Weights of a small transformer language model: a variant of SOAP for these matrices, 3220 steps.
Each number is 128 + 24 x the weight over the matrix's rms, rounded and kept within 0 to 255. Layers, rows and columns count from 0. Numbers have three digits each.

# layer 2 MLP down, 96x576, rms 0.191, rows 0-95, columns 288-431
134123138094163129138166131133103132060127099137108141156131078155103134110130129136117141088138090105111159096169144153154111149127154130123136099121118096116157132128113137137146109110115118092120124161108156136122125144139132122132101103146103147146140172146111155122120093115169134101134143133119080142169122137096134110115148132119128151100125107116101198150088137070114127102145113163130141117098093152141108151092125160131125
111147096147135106164082167117151158116117110110150085147109128140085133157141160105104103117106134153089119161125155137170127185115118141157119101154119159139122143148120110159147148139156070146135118135086125133139103123090146162132110120147121145155143163144099134116173135107129108141128147159099142109126139107142142143115155116095147090117132142106107113101123123140124122137186173120091120131088112071107156113160139136094177
074122170109150128112096137162103126124148137155107155146162127118135134148135098107130125093129122114090125117073161110117123135150133133109107124118121150093154155122150090126117101128143108133097143115130138153125123104150166118127176116120136156141166122136144107138129143137127165144104181094088140134149158156122123122161147100162134132128168127114124107122096136113134128155100108089153095135129108124124148132162185163130170
171128108122072155136168186148057118098144119104135113148142141139129117097118106098172121137129160118116186124126168169184153105145160124084175138144118150134158133164153135162147155115134095128124145145096099147112141131117109118115121133083132136093144172130097128166168039141118170105097143165140071123109161100131142142094124161119140081173134158132143130126129152112114106098096118113138123218135085127158122090114149095140145
107120145143085112122145115110111104155130137118099150088136155117095159126085112072139089112160119126122189142120118129137140182130129132154136131116173171161133098119087094093112140163102136147079115134153135144124143132111110141099139104133155133134158131155126170134109106170111137083170110138120118137104078183101112097139118141130119151131140122142135118142092107101127128118136129140128126136088123094130134128133137117154126
111094116180149161189132112114137097103155137094145103134147144133148137158108091128089106134126162153142145141135147090152152119129142113117113142097150133175122108149139161133112109077140146188116188108151099160134118115149141147113136156127132151072132085116165182146106154152120081124129133074152114111125101118098138150172122102127123156135129147118141150110103111156132119124115107122150149150096132137146113141129165145118121
136129174104173090110112153148104120154126110166173170122176102126125104153111120136163189152076133122153116101095152099135124123129092128163157126114111130108139132115138163162105132113176147098139084147143131147151134104078131174108141170157102141123105103083135120148131148105121148158095142127128150156171138119150104151121130118135147148127160116125144079164113110102132101114123159113132090111124136097122140143116101138156126
120180110150178154115144145113117131140142113121117127145126104124139126082157133097123150136176146122136133132127104104130169099136108142113143149153153127130111111141127073166135097129130159135155147125117144115105141078085139132122176118123130121102113091123140121140143109126145136126127120063113105107107179112114136165132135137104139103099174150132113134186141145124130122149114107138122158116112161128127128142082109124164128
151099111114176159124113128147093150085113116131147083119136109142121152101134138120110098146134126086127119091124140188121109171142145147118115166176092104034115142145119092132147152142135097148109124105184137114169119185114112156123105126119152138115135104123164067084149154135121116132120117131107110127126107105132177104163145120117130148151139154112133201102081102128094135137129138092140127113092098153136143148153187119139154
121110062086124133150138165147165133142129109095160131115156158140127157145119088172155074137110106103105100135115130145177110077131101169135129090107095107144117100159143089152151092122082150160085135122142149140131150121134142158111111127129154175132113112121101114153115127140209165119138127168111045078155142134141124122120096153119078130142127073167148114131163099152137148127124153094146138080133102135128111153166164141087148
111148120167127104156063144157098146150152129145116168125107146133179119122114079140098139136159124143151089121138139108137134163095132094112128130110164119154150117145137136115121120116182144119096122134099127145137108142148134112135168137176085120079141142144141148143111129095124119130147118126170142165114099170114165138132113106126100091133151165133100190196155140119139114123130125127124118143116130121110150107116164111124134
196147143156071164130079153093116145113113131140118152097109137095133106137092132125137109129168161096138138094123123122158200167081178148136123130175161097133112143172093146144141126172193142204137131169136186111135121105153136127119177144118095097100152154091113158143125091183159141087108137089157125135101098108134162119152155121138126155122163136122156117147109125122119133148115117087138136123108111109177104105096128104115115
161146131150109104149159139150130148105156159116155171157108110153103089120122104135157071121079130137142140112111181114115126135100094145112150175139147084117143145091113127146105137106167155128132116139073157126143139113084123136115185111112165111067153133129102173092144127156126105131152139111145101130114180153137106092106119072135135134118138122135125125135138124123142124141146130109132121153166125105088150127128149100159101
111160114166084088118151090118126114175131133116096167131158122131132128134128112132146152156138158146120113110173101118106129138148148120122131138142142090140114160101117154168114127108123132156120128133159134126110176143126147113119115130100115181126101158108106130139122118145137176156133084126136113121121133093114113141107094102121110123081122145135147146172126117107157130148113106139137118107168125133114108095076105105180114
109093112169118141153064086120126131101126148163125148133127131151124129134125132184130125151087150124142110095111166120095142125154153095118103140132095146143120109059113130079121134103100125136126138138129155187146134148127121108088145127165157174142110107144099079119111144121159135141148105091155132093146129129123123150133082120098108146111105182088165092175157113110154139118115115119133151150169135123086121150118158116097149
092140161140149104143115079134141110154134145153127100143138117117095122147164123147157131139096118142133148116148140097102124123119102158141133173140141146156104115093117140098115150078153131086166131140140087162111122095119136141162146158149139127152108142118148160124120115118147123106147142131105130143144134141103094113181115155120136111114145126118130093168151112139138139130170155139126138145147131105114124136129090114178115
144154088155112174140147130154136176130134149136152092122162145106123134091146103055128144104186114173136124104167104144123129093133114118083162133131107142110160199137109182094160104108184155148166128131137103114144129117162088146121135140092144160134122148141183086110172083141104159139146103108133142131115148121160126145150151127154113147129145103122116066135074111105142112128124088115166148120115106128130116130142199129134098
114184061118130172120155125132106128103130116145109093126139156128125091141151108142095140129184168136140105151131115153106134099133126167147152155135152127130120138144128108103161084140124098148121149109112164134140108149152129157059113137125131125107128146142123101149142123161102155110154123170090098121139147098128147143138108135105098140172110139126066143131163123115168092152159107160168125121111154146154101150101161160106118
100143143113138173137133122136114165168180114131119150136155139119127120142107133126140107093166136094124131130202161147144138130129107159089142085107146158155131109186114116149111081148152147140075168142134118111143119143167148107105139125111077113167145128170102142159082119137170100117134145138170147081110089141150130152119168141115120134161192153101163134135141112102142140159126111167107099116104109111163133130139127107099120
112111125104122169117148119145133140126094133142153131167094136113124115128128099178126148092126117174176117143101121127133141138146113149131117113187135142121157149080142178125108131112098121196144122096132139156100140108175163123124070143102109134138125106149162144076202129146143139129162113099128177136118162125117134140129120117113140164101130107120093119136131128090167132099125170172118127120145089138126160152140119116143096
131150102129188122112177079120134152070154115109140106125114099112145121147125120157111137151065132145141133116153102162125109116142074150164140127139109135120101111133130127133133190108126140169126124149138106117140119114096126136145144114127132153118156145119156089128092134136162114126136134125100151096129161112146124117102130100143110116106150110129115099113128144137088140127154098191152157140141121134127137121116160111089107
097102105102115129108112105133150153122126114148147148170139147147111058130119117107107145105159126160129105132140148144106131145108104131087122142121113104131161151101138162141147168134122145156144104155139134178158170092104109142136133144121127167109143161119110125149117175117108120107125115055129155133147118119167137101112200132153120165095118097089107132156148144110175131154133127131116138116134170099103136174155125102121143
118135162123189143143141107120154131149102131128123156115158109123144133106086094094124150091118147107117105142144100121112108136121129147161127102172120177146102152088119131122147167125124136142108158145157177106133100087078105102095112124173105187156121134145124180144111126153115136128101156130156208136144134156116134133135109090127119096147138100106109127147146122108141132155118116126121153127128125109092144106134118139108114
140086155109119114097109157151126128189136125141107099135150174101121130145161099070073116124164085136150093115179143113158158125131142103100083141128147113149104154126131133102116141089123147147114128124114124108117119098139131099167131152156070128139102133115118169105116138120114120121117108130192146127119120120119125095124125164148123144128132133107135155139090137152129125094158156101141120159086146100099141107121155102130148
141124113107128116131146156161143153150144113134099132155108086085175106107114104168134157133188120117136183125129122113120122155115128130133168149130109166109138150164119103098126103149153154148134121115140119145124108165074123144132123078112167136150120117147161142131147102110102132141114157132129152152105134136175090146112161117084116123110133108131134069113123101121169125123104128112108126117128124142126099115150174107137095
157084163122134176147081123148160081185150100113100138176126160110118144126104109166108127133174133147133066084073124121148115131159181150117129148090151096151125156144124180141150153147142134093105119104158113122105108134104157114155193118128121162153122130104138127137136117114109112127125142091121164097143084118113110132148149115153133153146123125126138127142104143114154131154052143114124115138161129130094111102153085144106112
151108136143114145114099100113180106143117202115116126135156129129135144166111155162133125119095128129116118100111101117147158117113123104136132160146151141101120122122145168135137144112146098122148159129133124143137159108154129153114144155114144134160114128176157168135156143142140105126124096109116162127094115121167124111153134106129081165168159130105123127114127125110165117151112128140120101117102113110121132138114142128167096
096130185095164108145143180151108110114080106128124110122104152126126122112184126100145104118124104096114106166114150124136175096120090174130157103101145110131097065140133150121127134153127102096099128088089207118133142106140121104112176163159126133132130139104119163144103143155110123079152124139142180144122140138163152149111139085147169094137173122139084114111133120114162114079119146097146092144135108123120167112155135119148102
128151170128143129156134138165135089120129152133138151101142117127148115118153126097149129113149121168088149122119115087104118102129155146120171136156155138142076140066132172155120105157149185122128116144128124138117143096123119135152143089129120132155124128134137121119131125152136127109114132115120165120097124138130117100117092141140150103087133115138147152139122141095121123148106128128132140121155128155133106128091120134120089
144153125108099165138148147113089079128111134183152114131132135160109115133156126156150121154092129094143122113091115123121105102137138155108103110169074123137129115093118163102096171148130127094089130148122121163102080153104108174155121117066118123168147114105144072113179126101148180084134114127066090094138150170133153159141115119141121161120132156144170103149087118116137123116115070121104135151072111094112126140120099149128133
114148075139113123129143152162123172131144180128144117166106116114126128147155143071100156144185114125174114087125118150079103133073147128166119157144138121164151138115141140109141111138120124185148162126123160113119098156147150108123100128198122107090118134115145176073170160134128101142141125109143152101089174123177122154112128100097134110131118124124088078202153169165163118130124134180143096113131133098132108073128133142115147
140173123146099121102108128107091150101149138121141123129124131132174137098157142116118119111150089169143179096141089104124160126161117149136115148070146089116146152130084103143114134135149111134178101167123142113099099146153148071139139143150147103109109134061135171102104118107118119137140126134150103093126145094133118153165151140137130149108124105116124093151088151108175114088125136129119132161136158139101129188138096118104079
106150164137129110157202129111076112109132134112132160117184135132122110159131136129177150143122149129134129114118099139123120117153117117137168154127118093125093096154102106137105145124121154177145141117108161135088168131121106166110126151099139158102129127085081133150071130095149126139124114143123141090137147111153167118117114127137128085135161132179168163181141116100119106053120112131168129080161133110129098124079120156151121
090106134178133116089117181126117125112116134103164097096158146103149118103111132157166152142156114119107102112118121151128125111135162114115158107093106079168136176127120171097149153120129099150117105101115152119123102120114148175121134126094116138108194095111106132163160135121125126137118120135136153124135133120141136135172078117163097135118145098146183118122160127133119109141100132105127125116062131114142117126115138125072109
131135118135143073106106100121125106155135155119193155149157080158136119104128097164155111115104123167110160103124141126137102123115100116128124110176085152125152122091116139143120137152113160119124121134120061176149133133109130205113163106120134085169167095132145104164154157091131136136122126220093151119101176099128100148126124129130103090090132127107122093106141097130146125175105159089178138106131119075113148165137109102164124
164131081122172076121102124121142149118112104164185145132155154157150115147130173132119131109081113127138154099133160136086143107113116114162120166128124113127090135101141111180156143092157163130126123093109152132156146103122114145112133146159128163116087114117116150125140135116135100140121128138114133129149157109110123148115120134146149090106101136106115081180133166140150116145162151108145084118151150119093151141110100138135095
139124134141090071135156128116147117111138123139138136123117119141136112124141094113111119091094135086157115126136115119105156124119166186113139116148151129127157158070139163119109204116122134133111127117151143134159148138045096146112125160139178099088111167121123138147080147148155100113123159217150085095142162129130130122120176123103121143159165122141134149168110149127137102119149095113135111119131100115136114088091087132120117
149166140070134131130108173152122130140136115134132142117095158084092160098119133087139123122137111113107158091148126135081097116113106138149095157118121110102124084153132099133162136132137159137143118096134151121137121127087130160166152134131120147130107169126121110143166121149152107133078118151141108114091144142094103132148172112150123138105158117122143170089106151113134141106147126122109134114122116159116149141115157104106138
112123078152103092095174094146134112114092104157125137135122166147141142195109105154153135129151145162150098134194133136138138126115129084137146139084152130127142162115110145087130160136121153084107132132137032133135124149161107154116137106135151100145117145096148125133134135142135100134148142143129131100112105119122128123084121151132125124114130156117132134140182146115137154146142101115111176156156132073091097106125153140169135
099139096084102124100129159103135203157166111102131125121132144104156142160145127163110145117143175122117131126150128147163131180183127151143136109151078142115131111123145094141098156117124065097113136149127119105087109113095130101130180136141115112159150129147094117128110107136114138125117164194152139166093177141125118157100151126112153107116121107170084124107135110132123125113083093126100087132111113144161150122113099109118123
137107153091161079131141102156091144125123114158159135122137118127131146151112064146167117134093116119143158117137159117146151128101096122127139164147094114117137115056134159119146186123113117123114115119141139142135156105077128105144153119144126128144116106120088183121159153141102127160109077156151176178180147150095089121109138134094115130141157104085122099137110131122132141160131118104111130123142096118144125145085116135154081
132159118137135171124127124088153101165148129149105105082139095148142131159120122167116138084133151160118170151116120124124089093063161125170180141103138103135105142141093163193101137146129114118140109132143148141167130117120132154079164121122179063101118106107154128140120084157122089148132116167113121136118093131158134120096127120145118127116142124119135113116117122141144132155149123157133142105115139128134154099130163145165136
192084108110112070102164123164132151128095138114092127130104109139118179124131137134123158129119102141102134130095146128079106186129122120121099134118113111139107159096104125106130092118096144096122104107106113153125115126085134129120119114137100110158120126112122119145131141138145113136111118113150166141115102116102112128083086163132142102093151107153115142169145139120090122115186149131136125113132117153086124097130110110153110
173093161077156111120154140131109149107150114144083154175136092103094134108110111090114119137133128097169113127151133153133111133125127142112129105122153140150156160129135101090083093157148149187120109114127074133108084144113147136103134152162146139108126101153132145124155135135124093106107120102116100142107134148129081154060092170095131145143148132102109151158151189139124134136148118116166143160139145124107102118146154141072121
161095095106121163123148090135082175087135114165150143144163122099131143191157128107088103156085137097157151153121157173132134130151112145061154122133132117112115122181117093151164149162122134139108073062115129149144130151140146112134142174127144144086156147122107115148128159133122149127136126128097084123170176114150131136164150155141100127174120129085111134134133138167136122116095173117136112135139137130142097180112046100141122
125143133105179092122118150090113136166121109128155130154128105080148136112158161128100161145109099135119104120120103101107095115115102102131113110114105128109125134127116155137118128131142116124140120098130151158139130108088138140123136122114132122101159159098124120131147165119128083119133129094096138137144175146172121129139150114167137154138137159142133180178110137149158111127121102096142112133173132160124166142123122144130117
163132114102100114114162155120127094184189117153134091153123123132111144141109119110140139145181086133130093124143108117121119177117129127076128136153124133140105111188157165114122100117106149193136129088125120128133088125129173104181107107130127140117169140161161111152112108129125148115134119145158161178139130117075110109158134110112115111142098112164124117132091118148162132183114125132108126134079124151162138134079137132126120
160143063122150130141134152107073155108182133103149152104135104094198148129142110151150114122126167093161157116178123128143110143132139144132098138165100165125103114155115115084167077095176156129100134147133099148171135129133132146124173126111125101112122107115163140135127111138121092109119144145126114154074125107093154172125137085121129099108134152132110119111170164114147144140118123118122124128130126117125156144114161132136111
072145166129163137141128149119149120082119154135115054114137112141089154151136131152108114125148146113122146117139159126167140182147133141103101159147147127106104181123103073123105151169150116092092192113113133107110147105178159145148150125123098148146159096124100139114113144106114103150120106089129101144133137144107135139115140097145167152149173115138139165076087138137121134125114145144109147143148092143161099099120117108136119
147082176137093138082140105103153138130125134147118183149123124132120119146136159125127123175115115132128106114168169141079128129164156115120124148142091094126141123110120092114109155102143129103117096162157122137108122114159126092131133142120098165159128102108092153115161109143124117131133120109148116090123091149099125118099137145137072126132132119128158179163135115148122106115136141171107132130102143085165105153096110125170147
135076163131108117134142103115090102163124168120121177103143097153130138107153109075111108080130112119105123165139142103104092116108126163150115123134109142121132134134074144115128150114095122130110098154124095108118083136161079166156114136088166151131144150168145088175118136139151120116175135106099123125116149139113125117107054174103116141118171099100152093103104149139124124100152161101146116135126125146125169155176189097134118
145134096132105138106152169109154173121156147117097084111077152149203130096133118113104131123139122100123181087108155129166149096169134095143143144154157095161159161172143153127125136146066136113117130151146203120131114102108116115132173109145130164130099108127181142155140113120080121132148127145141097131113137128102154138090137172112099119175117187145127148178112164090140137104109085173106154151140122156187123151149046089143109
074112129090115132168155130149157119102098136151096153118118072114108124157119144166138144118157128089109123159140119141142150184141123150127136106177125143118160056125139163154124085181166117093076152139179132138151133122116074150117133106134150135118104173149097122117119144122153141122118190087077052123117147102101116111114119107153121148125162125114136153144131119109119113140113131126120102102137152150131140125135157115033118
103155086143122156117110101129142139135164111131115148130144151141131148121078117177132129078125123127132121101105126107135141127135140141118135122088086113123155135158150102163172136138176140140105110141130171139160097085167158153114100065121141142135150160156161163120142124122141154148118098107138095135153091118082158123148110117130124124099127089106144138140121137131101121155120122148119160137078114122169110097107108180116095
080124131118088129119152130155106118158167125113148127120101139132151124105115108160130120093167132122124137118169092101105158163150127107132135144153154111114172145139148161113088117135105100127150161106075111117132103158118136085123114094141127100161094157129175123109084124137110114158137144147160134164091126110119117117146129132100131175148112129088130129132096141089188155146132113140131136141163133112162126110125144129172135
053158151115117089079123051116129117168115135152117197114139093116110121176138148141150152113150104116119086108168157149153130132192120126124163109103131141145095122077149135094124118096103160099100135081128152157101108125167136140134163122136107134132128131125134166113129148098117122175130156120156154100158171169134123113113099126102108169134153077112129125185136140131136108108140155176141108137142117108172134150108109145123139
109118137149123155101120113140166087096156087104130160136169165144120148142090111104123100106134128114086133110127161154182132118111114144145111098163099104112115122140114098116169119128135095128147114145126155133146121122128125096115158153124105156148131114100105120087124155151110105097128087121129124123163129129102130093114166098149150118147134109137090194115106129115095119132129123076125134111124084124164113145132136132113134
143118159115128136113122114108109099119142119116135114096082144106137132097134125131107123116105150125133155161128155132124121168125132115144134149122149137118096110174122126149112088129152130141096144126116155109130122114138111123153143107208131138095154118121160143125111110113131106146107112127112117127084114130122162092117155111134100131114130142133109132117121115126095138143096122126138078114180116105133136115150091181129136
132129071119112132116100133110130101127140108162115151162130133127132131112102126138155132154129112148093107122133140163142159127170137149092175157121158161134057077141155135126118168160160161113114111130127117131146168086167162093143135102142127123130117092117179135144118076151138151133090139139145159164093098141114138131136171105130140131148170152125115086124132128138113126127153140097113101178114102113136144136135129143148133
174144142105129126119095123091092093131098126095130128132136118147101122117088127162129146132135156114103132138181112117148112117093110104166147119147055108157142149112137149080161157133099106107105134137139068100121109101168148128135102110123162111076128093162153120141183107105116146132111131168115047133083119087125142140137076128184165144122130134129126135147141134113101123141117133120122104081160076143098139120185146114099107
152086131119142108100157129094119143154157135043083111125172123126156121151095110118105102161138125102132110143117123121124122137125153132164110112146135133113117177108113152065127127079117166123136153123139143117148168145092154106119177128155121087158101087111153151081103127130095106141128117153173157131110090106181105110115126149155159101156114109128086062204111134099180146099164144157159146165113134125124087131141116123139104
117100142123097106104162122144094116145112126136116086112149088127151153100141100071127136092129125095129131137157135126113135137107055139116125135119143105093146128149122139141134117201121118100099117122067167140109118173174138175115087141106146141101141121116147115109154152107130111120154135127109101133140138171129163101110113119100108140139158128102102152122117164129095112167093133128147116124137104158148159131161169118145110
185111121128117098130185097117118097135135129177122142130117131104121106094129091122129167127170176110160112113138103140122181113142140140094110110100146150128151138132175179105136112163128108140126134141119116153120118125134115136119082158132125130138088088156112181148138131133140113128130093134095158119113094099118086129109104147127131107148125128157123150134121143138126117068126122122098139136136122108119145154120161101148139
145166121095103141122153167094116098080128112121129112164123121148133121109158129113132104107192130125125129145121151081090081119153100120123123116134148121135162125142111153127137143099139134134108114145113133129102145124152101138165147108153117074138127145096160096100100138129128122105144112057152134118118057105094142127115135122134125156107096151156119126128138148089113138113101123135151117147164163098078107161085156092144111
143134122157083161139148165115121115151137151131111105122133098143124149144102135161120136120180125165165151127097100131105145116100104133106144123126136096134160093169146157134149165150136086148127104134103175153124109130092110092135162121114123159104151147085170144130138141164123158145151135134142094110116135146140132132133167132119137115124109124148102115131112139116119137134104135133128096125127129147136127138144144132156137
098098134132120111147133165107090114135114175125140105069154146118136136122143100084132097102083154150115147109122100180125122120110147128118146111124120132150096157108093084105163139136171107139118135119140131110130131118147114155126157133100168125107096112109079114142113139142123143146120099143084098079057093151100127121118130095151118154123140113141148120067145086164111136119137145115131156094110101133130129134120133161114113
157097128091121105149096119075107125150100139089106121143125154133166121123135111106126146168127140101123119144150137158151152111143127118123113124123120133109140149125125129131158122138103126120115144124118120137135123149198115153143118142139115048189112082137131120127123083138123113160152113103098131123100113115133119123126136151148158099125124132097137137153150147173127158115149122105102150161132099139086129156159154119154179
132123154102156146097149119137143147113125158106074098129111153082108143101131101126122095150118139139137116106113152132132200142139138125101145134089140122169106151134128133132136121117123110135139132096118104149140121127147116118103178145130164112107121140156119130088140111164110128137195123113126122147076050122139116124102076145108124133126145166121121078164119129171151138073157144177133130150201156107102103121130126127114102
097155155109184167164115153145122105143139114154144162155100109073146122133108115136097115116111117137179105124151107140168154114110126157108139100146147122153123092080123195183146147141114142109131146111126122103147164098084132134150125126139186122156102145081121159122103119152112121097121152130174199114197151114136158124141148098143127119122161142112108116129140128132126135129128141127124106119160139132131126154093139156132142
094149194101139149122095105142101130123092167115121136126140116113122104147068085115110127129169124157141111139163145094126119119134179122089093124115149097114153156107186154158127129116117104127111133134119112145122114146209135131203141129130139154127158112093152124108172185106143119123126107174170127125120116130113129127134144133101095100139135140131091077128106104131117111117104123107141091169091113158113131092150163111142134
155131112084090162148143127138140135094121140126149110141146149138127091156081132132114104117126134124137131161158123142136130070135126115114155144157090128108120134102098129147122140154088171125118143137155104148091122084210126171139119107110107112137135122127152111146160078112141155149120128168090103125121126160133140123150105166127141104114126137157086159135132123156147121123140161135101141140114105165130120119128096097110132
037154192100128115105151119116117128136095100128131128168125200182191136118122110161151104082147131099088143119120126140108140125139126135082169133098160123143143157132125104149138093122120194163095143125151122166129108101178124134113107083144151105152169092090138115149111115153158108122179097143179100133170166142144119119110132148110121105166116103117132153128112126153114135148131147155103148159095102155157127139129137084169135
136100162098122130115115126131112134081134123134082081130096107151095132168077105128128108114136141098128128146118152178153141089125110145120106177106115136124126086160125124134146097141121177130097139123109110106139105140131170081108123113138165160072134125137116158113102114122144136133134127122095063118087164100094140102143089091162141107153145120137109167086108118146115107149125075149131125087114080132111138141135147129088157
100159160152127143111147148146110110088173130118169096131167146134087129165099123095155154111160109135129132179164117157118123132105134129115149148104104145118127125140122117141136146107118118154147131080090135134157126102114087132131152099123154117143162084159179105141129076126136155155144122154124090132134117134185112115159153143095098138136119120112177089131120137120117122132094138103130119150151109143144121107123152157117121
119078111143130145099132150160129165115108100136109131113108145139197106164112118157137123095151177175137146145058155192130140135150102129102192162113152117101093107188127108212123092117175147163129122135160120110089137119161140114123155148135159185100132112129128140146096111153111140144076110161118118129125120108111154132084193140120176111161168150112134144136121121105127132113150140158155128096136130122146092105132117087130110
128118101111140116087194102151155158104109142145147128159142150147135135123091118150115147143092118066157106107107171168152121114195163151135117155118116118131108119143111045144146084142153119110085123130126165124159128141069128127151135123140155082107128107195155115154082096129103107142141133170116086131146100147118172108109148160125089099124123120124160120119114195156125127135153126166124131119148112145145138144145126121104149
116126127168116105122112080124114111122111167134125101128102159123108085165130121184098174117115119141138113132112134088167125132098179133091155136140134098119142187122120137065113103138136091128089145134153124095111153115166101122161100132129126104108116151132116110123113092134145114120138153095109116122116127120096129145124137109115101164092149123119117117107166126127134122133156124168121170138096111146127123131088163130128133
181160103154084123111112124091108122138126113153132148156117095137098115140119131098117130112157139184143133108123163130126140110118093121110109099141110139125122119115153132166092091118145117126142142087135104112116120126131142094128106158098134153135111170103101099117153124131145151132111158101136128112080131134161130167105142113156131101123129141126178125103133112149130136111133132139158146173170157110102148121121150120120137
125199097146130101124103109128171129157138120134155143144135117128129120160146152139148122128105098100105170132110133109136153137106122122140157121147091106148142133087122161161103137161087134126119128121134133144115109140179149181133146138110105124088178151108118127126114095152127108109134148099103111120161149136065106120118116136106169091115121144088086151135122105119138121136107151126098114141129103103117151136132122134144126
095109202128142175142128178105152138138122107140149144132114109123136119097097138145115114102132103133093133142101108148152105103127126160121113107136112148145142143135120095181092120147149137133152116139114107113128121137088112128086152137116111145162133095121128110128145126134127134105143128161150157125146116143146134140137114112117114156128117137148130101117101131125137114106109137096124125134124153143097119127151155085118119
143129127143096147090140116151100138099124116141117117116126163122128105120130111171123088120160120158122141139159154120129104176152137129104119118105117151086148123108097125064091136150142109142111135153103092142141133130163111094095145095150121105148159102111167096107127101112160110143144106059146139105153134151119116123139110138139159093142148122120133102155122137117153147131124108153133144160132129150131117127128143158112131
102137109130154135100168170123157118114106117162140118130140119086137197161101112123113100094126104142127100143127101140107156098146097142145152174178155154163123103121119110128173168126149112139109094130127157140102108133094126092103129138087113141110156110101138142115170152150110132102106135161165132161092120125153121131156159149095124165123148166088140122137184128162171146158128126072155097179130125131164133098136127109130103
106144127095158145132094144172158109114144112141158097110109169137099119170092150110114125146151113124140135132139124149139151179147138136101138130105145120112099095160142132169091119114140134144114128174167153115127137125171143140104139151149148115102115111138159138122136071131129131093122122157144099104117127148146134134126153141150155127116153150128120148147136121110106108189110106149114110154139091171136111121138153097142145
126146142157163151113157092110171086152112114135101143097122072102128165132147120122106119135101091122102134126114137134136140186113115134127133091164152148141107190146114137096153142132116128120123138104147148123120097135129152153108163101108152128132126129121118160131175103097107098121151137127100157120140139120102141132147118142101100140101147116149152092134145138128116138116132117144125144105121136108099176124139143143139129
103107194143145098129167125088110101139119139079129128140166147159110113136101145096153129125106120145127128169124104134100128060132162110116125099170106151143113142088130181133124075115119120094145162124135125127121171126131137079086126124136146132082143075096146125119135121149118121130118129101127144129140095133121112152127114134126113119132135125135114155168143124148121117181105126126134185144169130135112173104129142129127117
109121168080183098114109127106136079186107109136108155110112142117119153112114156143127147148032133087156104117221134078121117085083132123171114118140142135100127116097157118107108127119134106128152136129123136137179107114102131130123150156107103073157114148106151109088138115125101136131145122145080152154155127134164132143103133169107106139093129103145121182156130101134128152120194141117101120147097149113119162095100131121115149
105124124185052079119175113099098129204110142123110137173137097115084124125111159116137169113074132111103110131117098112111173133123109141107121127185135145122146151090101147133121136106133099133103123124148137138121149128112138146122062139131136112145101148153155118144117133161129159105133119097098142162100153114125135108128039184081166142123115146149130117146161165135110119124114124134120099129129130126126131106103103119113131
144115140124125120116159152133163144149105102163144129117119078128132148092109151160171111139079152094096149151095097134099117104158149124131151131185141138107110128132106133135116155107093102145109131116143097101156126109020123111108115126066121143140162120132180138139157125103107094106127153071125121131115166128116113127098113156106160135077117163143124092116121160092161140115115111107093158114160131130092105128129109132092142
125110137103125117151091102150190120160136118133148115143129121147084169145109121161147141140119159115122111144125075178141149139154122118141155132133114173105154125095157146161144129119129111129142131123159091121145128124139156137128090111138111103111136162142163152122132086152137135108156125110108122167123124124145130147144101135148169090135119117151168125094130128135121143119152143141145120132130142151126125120101068138134151
103126125127102134101133133102146147147089127119107145127141107128161104141156146109130101102130104138153134148159173126162131113155144149120157084130145152130126157147131068119095095172147115139085128148144094141136157153159129128119112133119122148134111164130113156125085115121138144109183120152084100141111097126116143157149136146138163134098123112125147112115179119155136098142135149102125118121125127116115150108136077134147131
116120100151106086149144115138124102175105121158078127145123131132112163155155123184134127117117110151119098115081104149148114157186105123136139112147156141101144112150156163140089165148123139126109127158128080130115140107126157119120101144169137151200124139118118175123127136129155158117104164149134170130173113145154105144119119142124113122124166079136144090113125099088135153120111137142135152100191084140106150142077126140154126
135139132136132144159081129125113128132141126200161148164141133083132108144087141131127101132055096122122115110079140128116126126125153150131126119122127096092126145083098163125144197146127152134115135111145076119102125150080110129152159171100142125133121140126167078159131122147145121118157099137142145118154138110148155122143131121124150135141154128118136104129132119177143150149111118113131168131158125131086148127142122126163123
178141107103096158146146134149123134112135124055162127140150118162160103142119097141111163143091136156133126113121133124120108102098136141164136103155136118180148152086138127089138158132111146143135139137108119166119126134133140112176103125158116105122132109148146135067105165144111123124116126148118166120095134106157111105137143120157097138128099106141157096152126134126156116085105169114141112088131131129065142143156123127115131
136116129128143143093126126171149134059165145096134122166119155124122158098123093176074096137106128131129061165167125148126110138115138124157115164131132168105154188138105134066135083127123082155116143154116138125121120118208112111138141150116106128172131118140108135139092102135109087148164106125161147124101173103132136162075057115159137135142108080148127124116158123107109140124120102107123129107137095169104110126164138100075129
151071182159097132135156126098090109112115145122105123137123122137150107086095166123107109108102116122094121150125110132177160140130160095173153155177116141155106156136104090130132096121135089107107114178131173119126108112082155107072080147122126131161140116154128142159138114072115106121104143083114116139162132158132137104146102111140111152149147128108150159103089133157141147155155160157130160132126095113137127116095131121157123
150083129107097104127150106140118095155129163152136136134129125111144140143141106128138117095143140136131105105134125084102144191078090138095123105119138129101108116138118159091119126149081127111090125117167098132105148152091131091106105125166150089140127111157135123143131122133140112078113106128131132129126108141115098157144147126127094127144132096137158100095112120112096111134122133141161116103147139122128118144121117088142122